config = dict(
    hidden_size=256,
    intermediate_size=320,
    positions='rope',
    bias='none',
    parallel_block=False,
    init_std_o=0.0406,
    optimizer='muon_variant',
    lr_head=0.00404,
    decay_shape='pow',
    doc_mask=True,
)
Each number is 500 + 50 x the weight over its row's rms, rounded and kept within 0 to 999. Layers, rows and columns count from 0. Numbers have three digits each. The size before them is the row's rms in percent of the matrix's.

# up: layer 13 MLP up, 320x256, rms 0.0468, rows 127-246, columns 0-31
# down: layer 13 MLP down (transposed), 320x256, rms 0.0468, rows 127-246, columns 0-31
# gate: layer 13 MLP gate, 320x256, rms 0.0468, rows 128-247, columns 0-31
up127 090:469460516518458582441480509524570497471427512489482525597492511408516524447598469442504503517474
down127 096:480558523441497430585492451448537449458622550510488465487461502494565518499445525492566537449478
gate128 099:454533531492490546466550511520495449463632541552473546497549449455494403455569556450457540482470
up128 098:474556579383422441435482508431509491492492480569541465445421512462494504518455434457615636558573
down128 097:457468581532460526461553502574577524476511455478583465561502438481494421467482595479556460529443
gate129 090:539569449529538533423500503543398470520536522419513530505413509545547404505514515537429470484579
up129 094:448506570538564458514509478552533552465479459408526408494486492462514539558502461489503505557426
down129 098:486542483506486587548458450483446510607508483477526494475567528384508528488519488495544511521558
gate130 102:525538422522560566547503459447498496604450541506471568478464446517521510549489482393511454413518
up130 106:476536437524452580372471471504500494568461567451520504517482499488527554493512456452489419516537
down130 098:536480511484437465539495500511496566462603468576552622487595500567458560517456589445534453500454
gate131 094:440563488439532450504544505519512553631510537602564562507482475592475514377491560406544472500537
up131 098:379536475478534501559480482471371520470556475470441502593523565481528488506552507541514460511440
down131 097:497487526493480534574528542517475533517474599571534555598528428563415545395544486543489466501479
gate132 095:499581423455547540483488511450541497433510420526495508538540433482512481424484591417472509445547
up132 102:500414502518544571422512503545493448463527533482434446508413454531523487430538404662504563480457
down132 101:544563486429537526520512477560568480499446491505464600557458465585436542415579517473513443472510
gate133 100:546515444492451417567421552497541520552526412488637528469450511499444575469507540487571592542566
up133 095:539498435549454545534455479539499445533521410498454436476478473500522377554479501459500454563490
down133 099:579507447581505520563483539485429499532474511495522415573516490505492531476498438529530456485525
gate134 096:414525475606433468525430444470569511493480482486555511454531589546499470513542378531481484584384
up134 090:386449516511514508538609526553519472519549473594520568528509406524550447519554505530399493528458
down134 092:468474428552502484498463519467489504546474430496490578444523518496544516523403448488527519407453
gate135 098:445455475440469640511587523585481501540444500501520539627489413627485556589494535577413518548546
up135 102:521463476521533447422478481511512440465541509529456544581427504494554460484607466486480527455450
down135 099:478483489531600453431503452521468557453475504489445575410464410439513466568444532539471546449457
gate136 089:484556440607538520523481572550571488458478498513552435468562472508420515577532471499539475479466
up136 093:510485629463535462423482561472487452466488419410631479485510568573517487473487479410629545404403
down136 095:499567457487457578477535472500469518432542480535442588560514455531488511492442560531442467527497
gate137 096:466540525504534574602537495432469536597474536523465523467529569538508577487451394441578481576494
up137 097:519601564469535549562483448443484351524451546392509502469511556515603495554506469522436581542572
down137 102:502535515466400468529557528594425554560577445531521565581523468484514510484507494601566575534465
gate138 105:561435602503463442514548531540537544576511538529465574508549550482495599503494447496432534558397
up138 109:458505487401502522497508491482576477514474516610450516547450446531518424438528511482534423454448
down138 108:466413601543424422561513521447402508499504417503436455468582446616565457588584548585516550487436
gate139 095:451490501500465485482447570503427531505447366513483502517565548490566468426456533615405484490444
up139 095:516428488539533466459480528501487534524537567487398485464524462513506450588516521563529484446518
down139 099:600514534488521414554390511505491517493442483461518529478507513500480525484507477386458515571590
gate140 106:567459479524568503513426605487534510451512441462470495463438564564570605383543429471426551437453
up140 107:569507577551468486569446512401487580497375526547456571581440465496461461467471445462547497494468
down140 100:398526512471570554433410571489508459520572556490519433458520507474576448571521522510571450472515
gate141 096:452592502518541466586463474466544416459486460401464404484502565484568566634529512524500479438454
up141 103:535425541532488518545502470448577470559571508530529586518547466415488539482539416433565480501556
down141 099:528446488557487604484516515552418523493524458539512587501522408482557488457544474534517547534455
gate142 105:453443473508515574533581577502517415514524489532495530478540446424601540461512445476537548532552
up142 099:544521558522343523381498458527433362460519528436533571538553474499529462410436563441521514579511
down142 102:522471477518577499505563444466529496605533548525399530535501533406594556511509591502582565409540
gate143 102:488425494591562508542494624556435525473481457513484418600438460532561528532510471475534535415461
up143 099:507499485543463525473657485531550538452545529531521519506426449512468544498523496442553450565493
down143 101:514431495508525546621504508538478525497368471565539665491481413433473465540552578489524501416531
gate144 107:476495468500499480454531583498492480487529552525500494575385496386426387630392444530523428582555
up144 106:457538474588469467505480534599442493502589516497503482540461430503421499549490576491508523437593
down144 104:486479510474461533485589506492595416608431651500458514605564532463539441521555521466431533379482
gate145 099:474510447586538512508513495520511511499544535476486460452555516471453485502432492470488472448443
up145 094:511578531515544501479454507561561493472460426528490555485429454560459399554507575538555394400391
down145 098:504493519439521526450522510500420553442526519521554495510550528423576440485559502468478502425530
gate146 105:456512449474472390474501552583430516411464473531463527545438480430527503534462459537538546452554
up146 105:603480434367483442494529483536413546412495475496368538476509515533545467597420481489567574546431
down146 105:420529435492525537505452534468542605477397571512489564510457482426547529482550556545490515581529
gate147 097:521566533481349503534468615570458582477511504515496476486583502483480474519422523486539541629434
up147 101:472548493589422491507569546455498506465495530503505484536483520560467520607537495608489342556526
down147 103:546496560482484461487432441522507528394459459501503436495532561408475494517457499578517522507517
gate148 096:524537542482526513499448426516571601503493465556507467385462445413393489315510439469571555560532
up148 098:564514433603482479486484474558517442463525486491520544556447514616574423471500468421515497433449
down148 098:520452541504419418549471470593524586480510444564490532493628420446384412469460570396517435502419
gate149 100:496484553474445506542454518591546468440490486524494493524470567527519454469571463581516502484532
up149 102:485471522414520489485450453545504518511501481586505523525518419614415514487587413452450507580520
down149 100:418526423493549543540535486525629465530487487490517571518465539552463450629549507483512513508403
gate150 098:515456503499540428554422462534448488434528458443533469483441564484500530530511551583520472433547
up150 099:447560528511415418464470402482460527490426411541478603574571542463473426379495531517521566439574
down150 096:589440511518522492489455453446444546527475513439490531432577470518578542538416483538404507549466
gate151 099:505481468533522559449454502619529381533466484511460455441496508505503462509474453466495507505486
up151 095:476424607508510444552492492416503566468463494478526568449510496577475515580446496434541485565503
down151 093:570548502476469448486482479500539545540418489467510486379537513536528486555548591558542417529586
gate152 099:385597537537514554569508481534403497403514454459531522446578508545456524456522510559465486514498
up152 095:399488542523506618431504507487444555463424394461510527450503479533510513464477570507453535494478
down152 096:438541483547531553499509520548485507601549553547450563437491505422546492585454461400555483549465
gate153 101:530480553464549519577449460473487552397547503537409585530536468487570553456505536492494454522435
up153 105:511554544537484536516528461486488532475555496507489558463523520465495625483500492476504490449530
down153 101:531393518466428464463425480593536624539561468539485602452528461495542467380486477514474558554507
gate154 108:514454512537511509565531543480506448486457455524495528562516497510442461542459417507435490395457
up154 106:511544441463418531488468441498536512510506451503383476481512519582496423485460493529549557472504
down154 101:628493450493470480544463485477441514523507505670551495534440458525468422561469461519483454506468
gate155 102:559473483542543537605454461462535482511488491526461504491598513398483529524464528480430375444499
up155 100:461525525495466489468505497525503487501477524488508566493438473559541512483522444473489581498511
down155 102:456476504530438466413551551457515482493502560485581547615482494530509559528448472507520416531490
gate156 102:504440508486403500519486520612524576478585594484483487555450469505460485481439463548522443449404
up156 100:431496556496507571538463488457541452540539573389508486541518611551526486365512543448526532522466
down156 099:530590392556550426452554538528497585471476501482497537589587461566540506505472484477542439557586
gate157 094:606510566529487490509464494513463468562553516509493514481486485465576538514496528477449483594627
up157 094:431558447393465422454446498513473455518524490516567491468417542486511466334509452469578576534558
down157 093:532507601496453544566490524526525476399466421529534429495515514541462434596486516501516511424449
gate158 104:513475611437460502492553492556514521456494444451442484493467387467599561532521427547551444500465
up158 104:627470433462468538510500584485489478450521473544483547499478462546465504459480499572547450390446
down158 100:454433660504528511457498529497549573460483508460459468451494482506532412513447457570460416555436
gate159 103:522590574511490462602463508614558509551516506445501566456424518570448511445477461487508525439500
up159 106:553469406554503482531510565464445566533503402547446551533485497442479516576488469442540474545499
down159 103:493524461444566488488458584457468598541503565539442469551559495626457577524488549496442474505469
gate160 096:507515525474489424580506592412490514513438540478500514504509433555474495599412505539524457550509
up160 097:515514483412503481467503467488482479488523500465443474400580441475427559384399513492475502399537
down160 096:487453489484515522492386497419604475442496467446540502502437556425471541451439497464473511457508
gate161 104:456560548450462516666479478539475456561580422570547499503494545547497577487478577467491483543542
up161 100:489639482528571506516454513457493372503541547502511482539451439482493470482458489430525645382567
down161 101:545449523531463540458493442371524593452501564484514504569478472427426452544525456465545452474498
gate162 110:489554603472500497409496494488464469551468437519551496512469556441574522423519449425448476456504
up162 107:506506501550596427425534427556595527500530532545540501547493553551475491483465539498459508557451
down162 101:434550441509415576518453430506475409456568463500489467521391609527490565479499482543483471526567
gate163 101:488447515576513488528510466475446464511463528548481505480492550506482523531421575513395518505598
up163 098:485502477441514493487457507530421569608541568528545517464514578443640506466529470412487493562472
down163 100:478603479485537411429488508445584426452546410507523556505514437508550468551541445468557578405480
gate164 094:485427515502439537566508486544525476495482444537544429580449482490515439482497504577445506575483
up164 093:519481536519571498543571452560603500546484481438496500472475427503500453463541514527457505562480
down164 089:538549538443516456531406589426495534482483509459521551493543538520566513424430534498522435425495
gate165 102:495493529496418531485475526496548519506460544597402457506538495641459535381468568576505493444419
up165 104:521435579554465566493478493541510458519526489500537471575476441517568487545503512505469459429533
down165 101:586497446648524472471547531400503575566463481427576459428488538508466478427504527555495487557508
gate166 104:357546564540439558492526547518535554394482475433503566573501477504507433574600587426500438525472
up166 103:568428542504422543518481407314559564496480464491528497555518456498468550547517501431496565499515
down166 106:418536484465461552495430486554530609407450522442391521509454499526567479530578529504486517503531
gate167 092:540560376537484617511522452493490498456452467461525454512521471466510485448421544416496484574483
up167 098:461481565453570424595502503459544498429417443487514442471547518511520555497478436556539492545486
down167 099:558479551546456488575494510533465449425488462532447465405493468438509518434455555526507542520422
gate168 096:556437544372413549481463418449527487549495579462555461479519467501480501451455525470530468527522
up168 098:575515441466553532543427530523517471552452517488492523562483534479533524463559530476526550433531
down168 100:479478490482516497549504515423506476470519518516497517470534518471482506517519469537416444544594
gate169 104:528597521414452459526482469452501514553447413475507579494481486467427540455467458464531525487494
up169 099:464509528543370520485414574601497518576596492459529416462513503544484513421520473536476441480521
down169 101:474554525487561501548505450426521513546474591503530543462509545448476425472488542472522316488476
gate170 100:537506524559521582458462378465422540453597527444495533519507521543544470485526514424431419475487
up170 100:422537536580487508472443506481526462478512401533471365506545507544562481496505483471502498490497
down170 102:532541477471512527487539537499522556404445529451577581483527568600586481561498443429480553449532
gate171 101:492632460526507549567555473479464433508492473547503511455576373499561455457510456509373474534519
up171 099:475477493511522470548477454444516491562543500612536485477525630523451453549408571504446532484416
down171 100:486469428561581456556473470508544473547473557475506490449418540522442517445535526564463488431484
gate172 100:541567584471460504517438416492418466508443552431484450513436413578459489554512546503541508605452
up172 099:603544570484465465503496469534555535481475418465428583424518540538454477561540549466517546541416
down172 099:560378552578487433529447583622594500438492522558567365524472525378521531538439494447397501476421
gate173 104:464509531511480453538478541612511474426531476545539594583413475429545492491487543492556519572500
up173 104:480530482485543591539354527502602575558476497540438559419471501503448544431575468531593375381524
down173 104:540554518476404558514613365416574448506550529490571507429494501521561590447425521519440571624489
gate174 100:508568450502590586576539484454528449385445441456584420497536537566443499410529492480516549531594
up174 099:463502437446422465508519449452443462483454531495481480456571479490438521512490549485514604492511
down174 105:485522544523449493546481517522550491519431464479548491542521496502507507487490519527577507444436
gate175 099:467460417413562508456477499477586479477473537495479499606477562413530481586564478445532490544535
up175 096:514536512471504525479514461469458521473532513527469528430457552528502560483521443474489482546509
down175 103:463450472501428422470372488561493501532401524448450509550548452458525498493491507525502568484460
gate176 100:498450486539529600496461494503475591483610485499507548493509491490557511587509583599503464434459
up176 107:499472466533561543432423518580496447454562477437419524457540538542561547460511431479507492436486
down176 104:515537527477491503471477495491492451447570499449478518448528434525538491430429512413517521474491
gate177 104:517439515487414522514450552474454504454484519377529510494380477423573557477532561472444433529480
up177 114:439499435523493527441508570505569435477568408487407525452485457528482436585444483489535547476452
down177 107:473493564483569489550475538485563454458439441480510434485486546597563496496436503535487503533493
gate178 099:435418507573446472587487526429448415559527412508506451514510457567456400512507503521506449489498
up178 096:601567497570427483605465506525573483531536495572546391396533626457505487572427568460546460601528
down178 098:484531497484551614442537509429489524494424535374543405469541532465464476619507626638509445490462
gate179 105:456566526504435497551513520415567523547520598486600509537543469494523502521517556464595454526518
up179 103:510403438555537613495488461431574453416408469458454451475525448572589437475549522506565508454456
down179 101:483518512457547497569520462523413360496532473531478512481593533474416516593428570410551440558504
gate180 093:437498556514459480569405551493475492465559424404470371522501466590510582490573558478517424458523
up180 095:435470471578481546486573533537397516432515429481574497515381547511526536479485498469562407532517
down180 095:446443538506463426535476554481497481575493522449516483494406553522480440440493539415393463502436
gate181 106:608520560339459569420448536461465513528556470594388551484509500483643449460548448560501541464469
up181 102:596556448472521535468628493519443624396429533471426427488528431516562496534506536481546524451392
down181 107:486539426545508452470593464461505599568530449491540434542597426486576491544496436458472536560515
gate182 101:585520522406484447547467560430559431432538544488528519453448489575441486627405518529493525501405
up182 100:528628503492573571488603513500461538523426609430424448423478507520448487436488436484439440543450
down182 098:486492511562484464490472489433531546506554533486531544358460508491472409502512511494460493456504
gate183 104:526634371543509554523496506478420424446441502528514573456559457523490555587571468494467542425560
up183 103:560493456394513459574435453537443468519486490500496533506461509502499600499481481541528510503443
down183 101:500511516533468458474485471530433488567496545410462443537600514503565543385470419498613476441441
gate184 098:491527491488609576562526338601432489479552404478557551584420493546576509453484523529492560481535
up184 096:471518580518548487563536360517449528406541503493604509522523561575496544528477513498522626504533
down184 099:478544539558560471544552437479506471564527432456580451573460613576496496575570478505450504452494
gate185 098:464569487559506599530448368511416514460453567455466466458567471512488484460496482498417491466559
up185 099:443458552505508547439633538558465536570484562557490583474458391533504485418463468525569506525464
down185 100:492531453571483544431560562380419509585534520473540443515448524478466506509406525404574437448421
gate186 098:385509563514546565525503481549479460553472469545539477524535558494494588488489527421454423565574
up186 100:585454490520429471492589419541568480534492450503474559479529552479497531504550527530538515489465
down186 102:575504585561469460517482480423445524521552505500430517452468450448492469502481418444471318540616
gate187 093:514404500456506487414618463448556565520432598425534402475512466504474435460555478555428372578564
up187 092:485449485485495569482496517505535438395521464485499485578546469373400412486459470456517530501477
down187 095:447517612570439484540449519449474485572522542544487443506457585510513448535564543537457547459388
gate188 106:524552546492451556525493588522478493596486482564490439519453528535469497518457512470463430518527
up188 111:571470547474584588518502505464524504509586497517510543449491546459463491494533517579625563484461
down188 108:472461492450410492537511511431512519550479466486510476503548603513490453579485532531488459575582
gate189 106:530519411475575480534466481508518525421420340460530550458565383483455495465533612446410534513527
up189 097:602487543568551452502544509460528452491516552504486566445495511421491491545492530394398588474549
down189 103:517489470446554538577499431495542409503430422420510520383487426472453598488546462498498480374498
gate190 099:477475529490445408565483494404486418472543563479534513448508500517581487489599515563441527560514
up190 097:520589554538459467448518532548513551471572433455534455561521585393416511431537510456486487503542
down190 097:494557478473549559529457531516530492441386549504522583478509556530484457531532533536543491491576
gate191 104:479588478525537482530572554521516474494471401550624458548518515585511557457509421613490464480419
up191 099:526525485529546440473450419518550458451453516470500513500468646547473566566448537551491484438490
down191 097:390478531524447437434467486500504546511512595543471517569529488498499458556521538441472538480496
gate192 093:443502452466560542536498504546436469591471481404574494576455493467544496507482509407490413476516
up192 101:516509454541450466582529450442462498422508484561491483481384475527576475493491533440495483442521
down192 098:502433461452508518467510577515547407465411554483552590415541534548419522504513475491491436501489
gate193 100:499484462509503598612440563565579543532469514440488419470541553573507569501570401551487433500551
up193 109:454433486427462459523496483508497527569484463564571446556532631527563483561483497490560579391556
down193 103:604547553514461539504465444545591475475419564515503517500508516423481448574459554453563518571431
gate194 103:552504473511549602491530592478526515490485466414460488481453534468483535543400333429431440486467
up194 103:504481480438444439528507511498468616542533528561512532543481456510504493545478617376466425511380
down194 101:514443525451401461504513536567503484463389433452570536514485447545440452599469460510513473490490
gate195 100:525516511533517482482505572504591536467482525498441554507462509566492457571530464499479530419476
up195 096:487501616502434589462482480488531557625500573504479554430569539471585425582517439409524528467439
down195 099:478447585569491427485490553518505578432506491512511501510517518489510521490470583475519358426554
gate196 108:532551489550551476520487545461440419525456444474487516538437528482585497491464513617524392505578
up196 101:554499514468471482473507571503619527484473419440535432445585584483511589488485516442511480503499
down196 099:489507474608469582437500577472446530470504479421541498541479498459451489575473459539489413479452
gate197 105:434497481515478583576513511529551486516452563497415478532415460445519457553474517521476470511530
up197 101:535462515452570457504485404519460577509499477539450531531472457538458542484514489510506396537435
down197 099:427500538541545525483505439451572485605570493579551496400621490519489489502470569437508549512586
gate198 103:483581503501637487503537392528541434537492533491407472492500517512476480552494446494487490463505
up198 104:594536418435555617427447486541449561509539511534490445417498589432521440580520485537445568524480
down198 104:516455500510619510551451512514556442498520471463554593428515422506420512495434508459532506415527
gate199 099:555556507468573563549418523615457591613499467510482466491536492399450561471493572546539452457446
up199 100:514519530490435475419533555553550616511449424468454446560432476435462522498523516568538591506439
down199 097:509496568495396453482455501496555425532494488546491379493535468451506556488558508569572475496513
gate200 095:500510421559578416409508495500521509422530469537461529511560420483475482539435468543464499602487
up200 093:559542520435521526424507527526462552454528510567465476534425595545541529550543421472556554505577
down200 094:575511535500428539537461411472476476553503555489483617528516527525499562429521480458547502464422
gate201 095:439501495450512531453471387517456550548505484473507495524585519451504537476498528545645408519504
up201 096:474586557489407475518559461490467474525511455597504537445478446427469411478482529466450607457515
down201 099:442485481504554474489516570474540525488551530494501445456596520552409541493421576530570482499559
gate202 107:387445520452536477558497501515467476487442454520533479594511563527466549538430547525529480495510
up202 097:522525481514436501585501496478494508393470533474483442417516556565430440486502543522537549497534
down202 100:586487533522484473489603526572499615473445427508507467553458472576437547572467520521511500536450
gate203 093:417544573422533432552445539563490481478584516566447542473585509412464516454463469438459540592533
up203 094:485460499363502531497523513552492487495537516454413450552469521537420427574401522445552570576561
down203 095:466452446431500515554565526549501405532530546491523569477445472498503517483500552504476598475556
gate204 088:459457427537459556502469580543498533607420482568472531538541446541580547511542421533520532475530
up204 093:565486478518494454547490489473417496496467505420478419343508504457492554553519511573478462499483
down204 099:571588571450528444514553450485489595544459572472446582554448546484516416451485546446500508511410
gate205 093:504547319441563423465557490421417469525527479526528500545498420483435507447489549522472432532417
up205 093:502451496553455473436558460561441576522487456422577500548475489398602469529500442518523483517504
down205 095:515506570479562516548439558413537459531452430570536429485556552550498554496442468469503662526477
gate206 093:436465611580518507486459508398501451429485500533428481477448463516485534565541493537540428493428
up206 089:473441564446522514544560449529495535471466571536493448473351454509508515551574517467467566534543
down206 089:658445469518503488555505493471469503511535465491521398480504465506505502567530475525528571506472
gate207 106:497537555540513483568568502472585468434419546555523426545435486467603528422511516428518534416521
up207 108:526498568563445449485479461569577425563507442438557477526470470552536469434617440482407439413471
down207 102:453515508512487441486424507599541473457573531543514421533556429463469513454535511505547473473524
gate208 090:556590452381500516547531481596506471486514496582551493437501525509512517478479523445512445515540
up208 097:515480478491479505456487407394558544484427519515435525434426509559527456444411496494513471473467
down208 098:559475535486503476576563447480548465512492488532541576514463511561518392498477519505450522454508
gate209 097:482432512430502523525520445417538568551436494476496435537418450457464522457563522409477603471507
up209 090:475482540533564602512535567416417540499521528426522475500520513484515477493536584498417545513478
down209 094:530431427527510526487458554439488488485382514488500494499499536471552546457472385452554509554466
gate210 098:503513629561368536440389481444556462542434567547516572463507459590537542462437531548512464453475
up210 101:520445544574494495519492486572572470545447456529525549547491473493483455487533482557522509577484
down210 093:583475542512409413544477448495478469419478488461592513424615527536470516507472466468594604551489
gate211 095:469565536429526504516505485562478535470463565521543497507409530477559522518483530563398503579509
up211 099:504497502538531525559569524524541473396555469516548509561523469545468474550534584493527527438598
down211 096:502503455432461506492497578480533582452525568445613472548528455536524499541596487477477443561442
gate212 101:540444464547482528576394403511534506544492413516428532475489522504410521538564578498443500563467
up212 098:399469461471486431551495427468623483495496526473530614556525503513372521581478499469485545536482
down212 098:542565505442518457378430528538534551442555477467378522548454559542457556525415572599484431442411
gate213 102:547481519521510506518494475471491467512464435542460610422542463429467566502456413327582530388408
up213 103:525448504617496579466414434495441512476481521464484487484556501477554459517389577561473484550386
down213 102:538518596528441427497461597474567468447487590495496566496433472483476434537491497573509432498494
gate214 101:523532558598505520553547560504522472512590481617532527431525534514450492553410461571523554491438
up214 101:458454528454528641550512560525453515521596523569499443489496429469496559525520540482507487467514
down214 097:510428531559508563500460500526461487483510616542541606506510564514484488546444559481508546415495
gate215 103:506484542482399533489529534433557520561480578500557482552577495472482515412458484497568487529456
up215 098:508389492524509512562479536479493499506485426526480576467471436488515505557489553545436484487494
down215 097:525464434440427530419490488557489493524533494510435543537603622503517438485551560451414469504508
gate216 098:559532562553559543500576479488519549510472458503493446462550480487556560544543569523552527515529
up216 097:500494552463513524499475453514411559484516532535454543512475456504494499451520488415458543467561
down216 097:553525473535436441436518492511488480442484484549447502439514447554465439549473482544522524497524
gate217 094:574494485447496505531576468531434546540553506542536614475525451543470475566518476469469563559543
up217 092:529500445547514563523504477522450560516522504440486523573582516454502455432449507541485485512624
down217 094:475459509472511556460550425531492620507564450486450428533480447530465556453490517480543499455559
gate218 106:509464509485464500461426510444557456490445439448444499475497418454404510479469494472486532500443
up218 106:534460533428422572540483464606595528454567539575421434398520400499444570537432507601387574464496
down218 103:597469430480513507520514555535524463588486607512475496477518526489533413512538422399572571490448
gate219 107:547460557561495507566443556498507546564527470432522437530517527462468548528542417504561549468425
up219 109:501484466476485468484514543554534507466464490543433445524506549545406435498514445484507596513499
down219 102:450488521547541380570556557499564540498513445505483486462521451534484459463538508471489465411528
gate220 099:551573562427480507514496454529448551530575466503454461518568515511540597532454560403534494492591
up220 103:519539461456485612524534558435410492510533471495528524477577539444522487517530385550398416438531
down220 105:443446428498454531571571484559503431500536515480605496454472445458438578503430479488521534527566
gate221 104:494578555497583467484571498516449558561450543483468568436428584469494496502449553512524536554507
up221 100:485444512465412489422529481411550403472565473563528548503511490483530555473508599500441453486453
down221 103:512532425482442526476476556542408569448433439524453461412554443534472522536475482520520539477429
gate222 086:501511512559595504463429496589532574476376491517436498491532512523462519549502585475531479518619
up222 093:480453549531485493593550476521431336371575489383464459539498466507525528493560491523440524488453
down222 093:462545499490516555508489624500538566511462481556557536448467565549472461426551462413494444483498
gate223 096:504521507494417584502515551489486522535480545514446484590550477436472391410457479407462499525559
up223 098:473512537529509540474511542492561573465435529502532488529371487540528492487505445487457530470563
down223 095:494483576522550551539519507529505482492502498543512456588500556528590398586449539588585398454486
gate224 098:381469512385577502513450496528553492476611528544548461399494497475499538515516510482562497536499
up224 096:450520493495584515449609485502451397456473518454502448566523458528463459533541480454556424480508
down224 099:529555502479462456511502476467576540547548458512436473534437576466481519484563559528505521491455
gate225 099:566414506474479545523478453488453422436479519500418536448502487506512420519409436538430520470588
up225 104:455419585502496538497499494507563490561519480480488472564489446524569558415473541544588579381467
down225 100:554496580490498422480515595488411465558511555539452485516534493454392420480456556462571376489557
gate226 107:461549530512504472421482564479501511497508508499517442442476533496468477447420380470511549559531
up226 105:595512497458530450559486548493512486527460501525453516551587467472552558532567471593437520443408
down226 103:516494435420383539512438506547552499473503459550548520514541521516485415497519572420529478498498
gate227 101:566412461467487605489544459498512501540511440458467455579471529458576525460557533524588442502554
up227 108:555409521412368394466487557427490538484565475462403531538482520501495422506463423519456540501566
down227 102:490486533568487400449455509429407454474571554500538425450471399504414521379550430479481521500658
gate228 104:507508513465444523538462545494437594548584480570485462500584555473486577424573498496492513450458
up228 099:507464526472427474464417466523463537461538424467512442457510511474548469475450431477466528485569
down228 100:566461448547513476529365510572509548463508470491466455524534475548498571490475521488406405569482
gate229 088:529490484466548421527449542481404470586525563417457439555583501541491481511516475532508469560486
up229 094:526595482535588510490536398467545559548453442425505448432513526566483482467581470458454591613454
down229 097:554547608542556560517485596408558490496556603503518571452392483523470461483563543455500555496405
gate230 095:502504475503468516471537378455417466437548481481491414595541493407504536453445583532477520506554
up230 092:503568477482472562490471545430449445532538513489569426501468603544536495476425530461509568467566
down230 096:516488546426500560580529492514491502547433467494449536525554556553480529429466407544522568512370
gate231 095:495480418528471463590445502532577470435544538484460405446563414550507478563569543408406509518460
up231 098:501490425570512438477507496459356489591555462402473565475459433479504423536480540567443487479482
down231 095:530483598447529439520612458431535409504369550435492479469506538416544488544568455463542498541549
gate232 094:506474429458390419560606512507502600537459467507465525520557473562547476472582564594573461429505
up232 093:472514521501521486508490537479492515548556432447451453545459553483441542474555478517565494473451
down232 099:585607492551459514450570472435411542564452533539537545508468472556499482520422485538551525462501
gate233 100:545553567602570553545419469503549499528519391544440514576457465488480525582457497414518556499474
up233 102:520514567545502534502482529378536541527466552511626530500503449556474519509430433570473496478591
down233 103:534442494448495403501538571472610602513577450560559481568525510480476530486551513403606441498405
gate234 101:516532529515556470508443560480485493483482470542542510435505516573462390516500501454483456525435
up234 108:488586411554543514486495502425428404474424536487498495580433562527516458578452536471460524511505
down234 105:515537504452455529556465520543524406436538462511491413539553534507480472375567426456582513454489
gate235 096:578537426441487498578469522520582545469414450491581455539523517485493480525510496458490396469476
up235 098:492499504594455424558545400550419517500448559501522513493652430542537424439487425564423489449541
down235 096:528513465497448500441515495492466514517527559460489553539557357589482439457550537535607462548478
gate236 103:462500495523439517575456462536592539446509577509439487627510463465461488532603493507460437529470
up236 103:489524514529454540491514498513620419567485517486542440567466495556437455491529527509469448394536
down236 103:508542510454530474428649497537516469579557507499526502404469390516550474513496561495545464576555
gate237 099:476592479479532420608528481586578434459468466486488519528446507430463568539449587535536536514463
up237 101:484457477478484510405502539499465465536550531384540510431498551537563428514462477522507485486516
down237 101:529556450593495394528457518533441552511501448489569504509446538518521426541490512409451549448477
gate238 098:570567503468423559493438483469406521462505562458525465509504437636434511499497454505502513580582
up238 110:508505530444512588618565415504513476447502470461507616471501526498533469454517455480484516522467
down238 106:519532488472545523461482500530527467518508509506561453488510490552547465513537508609623539508461
gate239 095:493544493538523638575558556485477504459507541440496504544535463500575615462490407558475545502406
up239 095:469537519450518491513539453516510487463388505579500500509517480391487517457476485403549439603601
down239 095:555497389463452532535502531497520502517484409536596476577491432529491442519516528611553471481483
gate240 104:464534464429512536519576551570437443497473509467442481565590405467417515489541508538525523437520
up240 098:426481479426522538484529547505396448512544541452554512597462505518505534521405466491545496549461
down240 100:517527548524477527604493615472439521439511528513599451529535516511481512594542551526463537525544
gate241 097:457521513540448462520481521560572533522521560475437542441529587550548568498476457432451445477494
up241 096:442489568494567396522495515544504443459494610523524487559498515485568452506533547488564564474501
down241 095:573466493459499552508456532439488565548578522484514536397554497512502531468383544567551454455562
gate242 100:511509517505507552445530593462500501518566510399502521512498479495565514519481480531510440509470
up242 102:525483547450475468444396549588494529467491473554524440446431412479450532515526421506544570547446
down242 109:415544506609421496458522423436551410555540589498578471506496396499592536503497495512500569506522
gate243 101:499479496491422495565539497533486411513498480490617491582502581430483532492566405468566463434446
up243 104:475550495490503508469608450465540505497527491460476453517490477462514591515443422407549509625539
down243 106:489462507461505487527534522498464470480440501414521563474467414485489428491520510468580513530570
gate244 100:503515527487490483472461366515549538440525547469453430462460528469453453501509574533454519605566
up244 098:504519467421461542474503498503428496540485587533536404560402514502468557562480448466620459539525
down244 099:445616508513571398525490447497530473481502504453440495439563525435562539490528495527488485572587
gate245 094:554522577489498501482565456449417510437473384478480508554511430587501606590483537522544547508510
up245 096:541427361494483539476463470604526508570480517538456558457428476502461566437510514537415513477542
down245 095:555468569526449477421456463418509434536507515469488512430432541459549371412498403516534518514516
gate246 099:470479471480514519530503511556495603454500466525525487470557385458474573519442565455560497536634
up246 103:491459555513447491506490510400549551489515555545505563494471507538511468483540438504543520361495
down246 102:433493450476456496466508495481537572452474509537466515526533479425486494537532421537495462443571
gate247 105:393550486588548441490455583483555484535480467501426478462490512456495615545528575540527520474569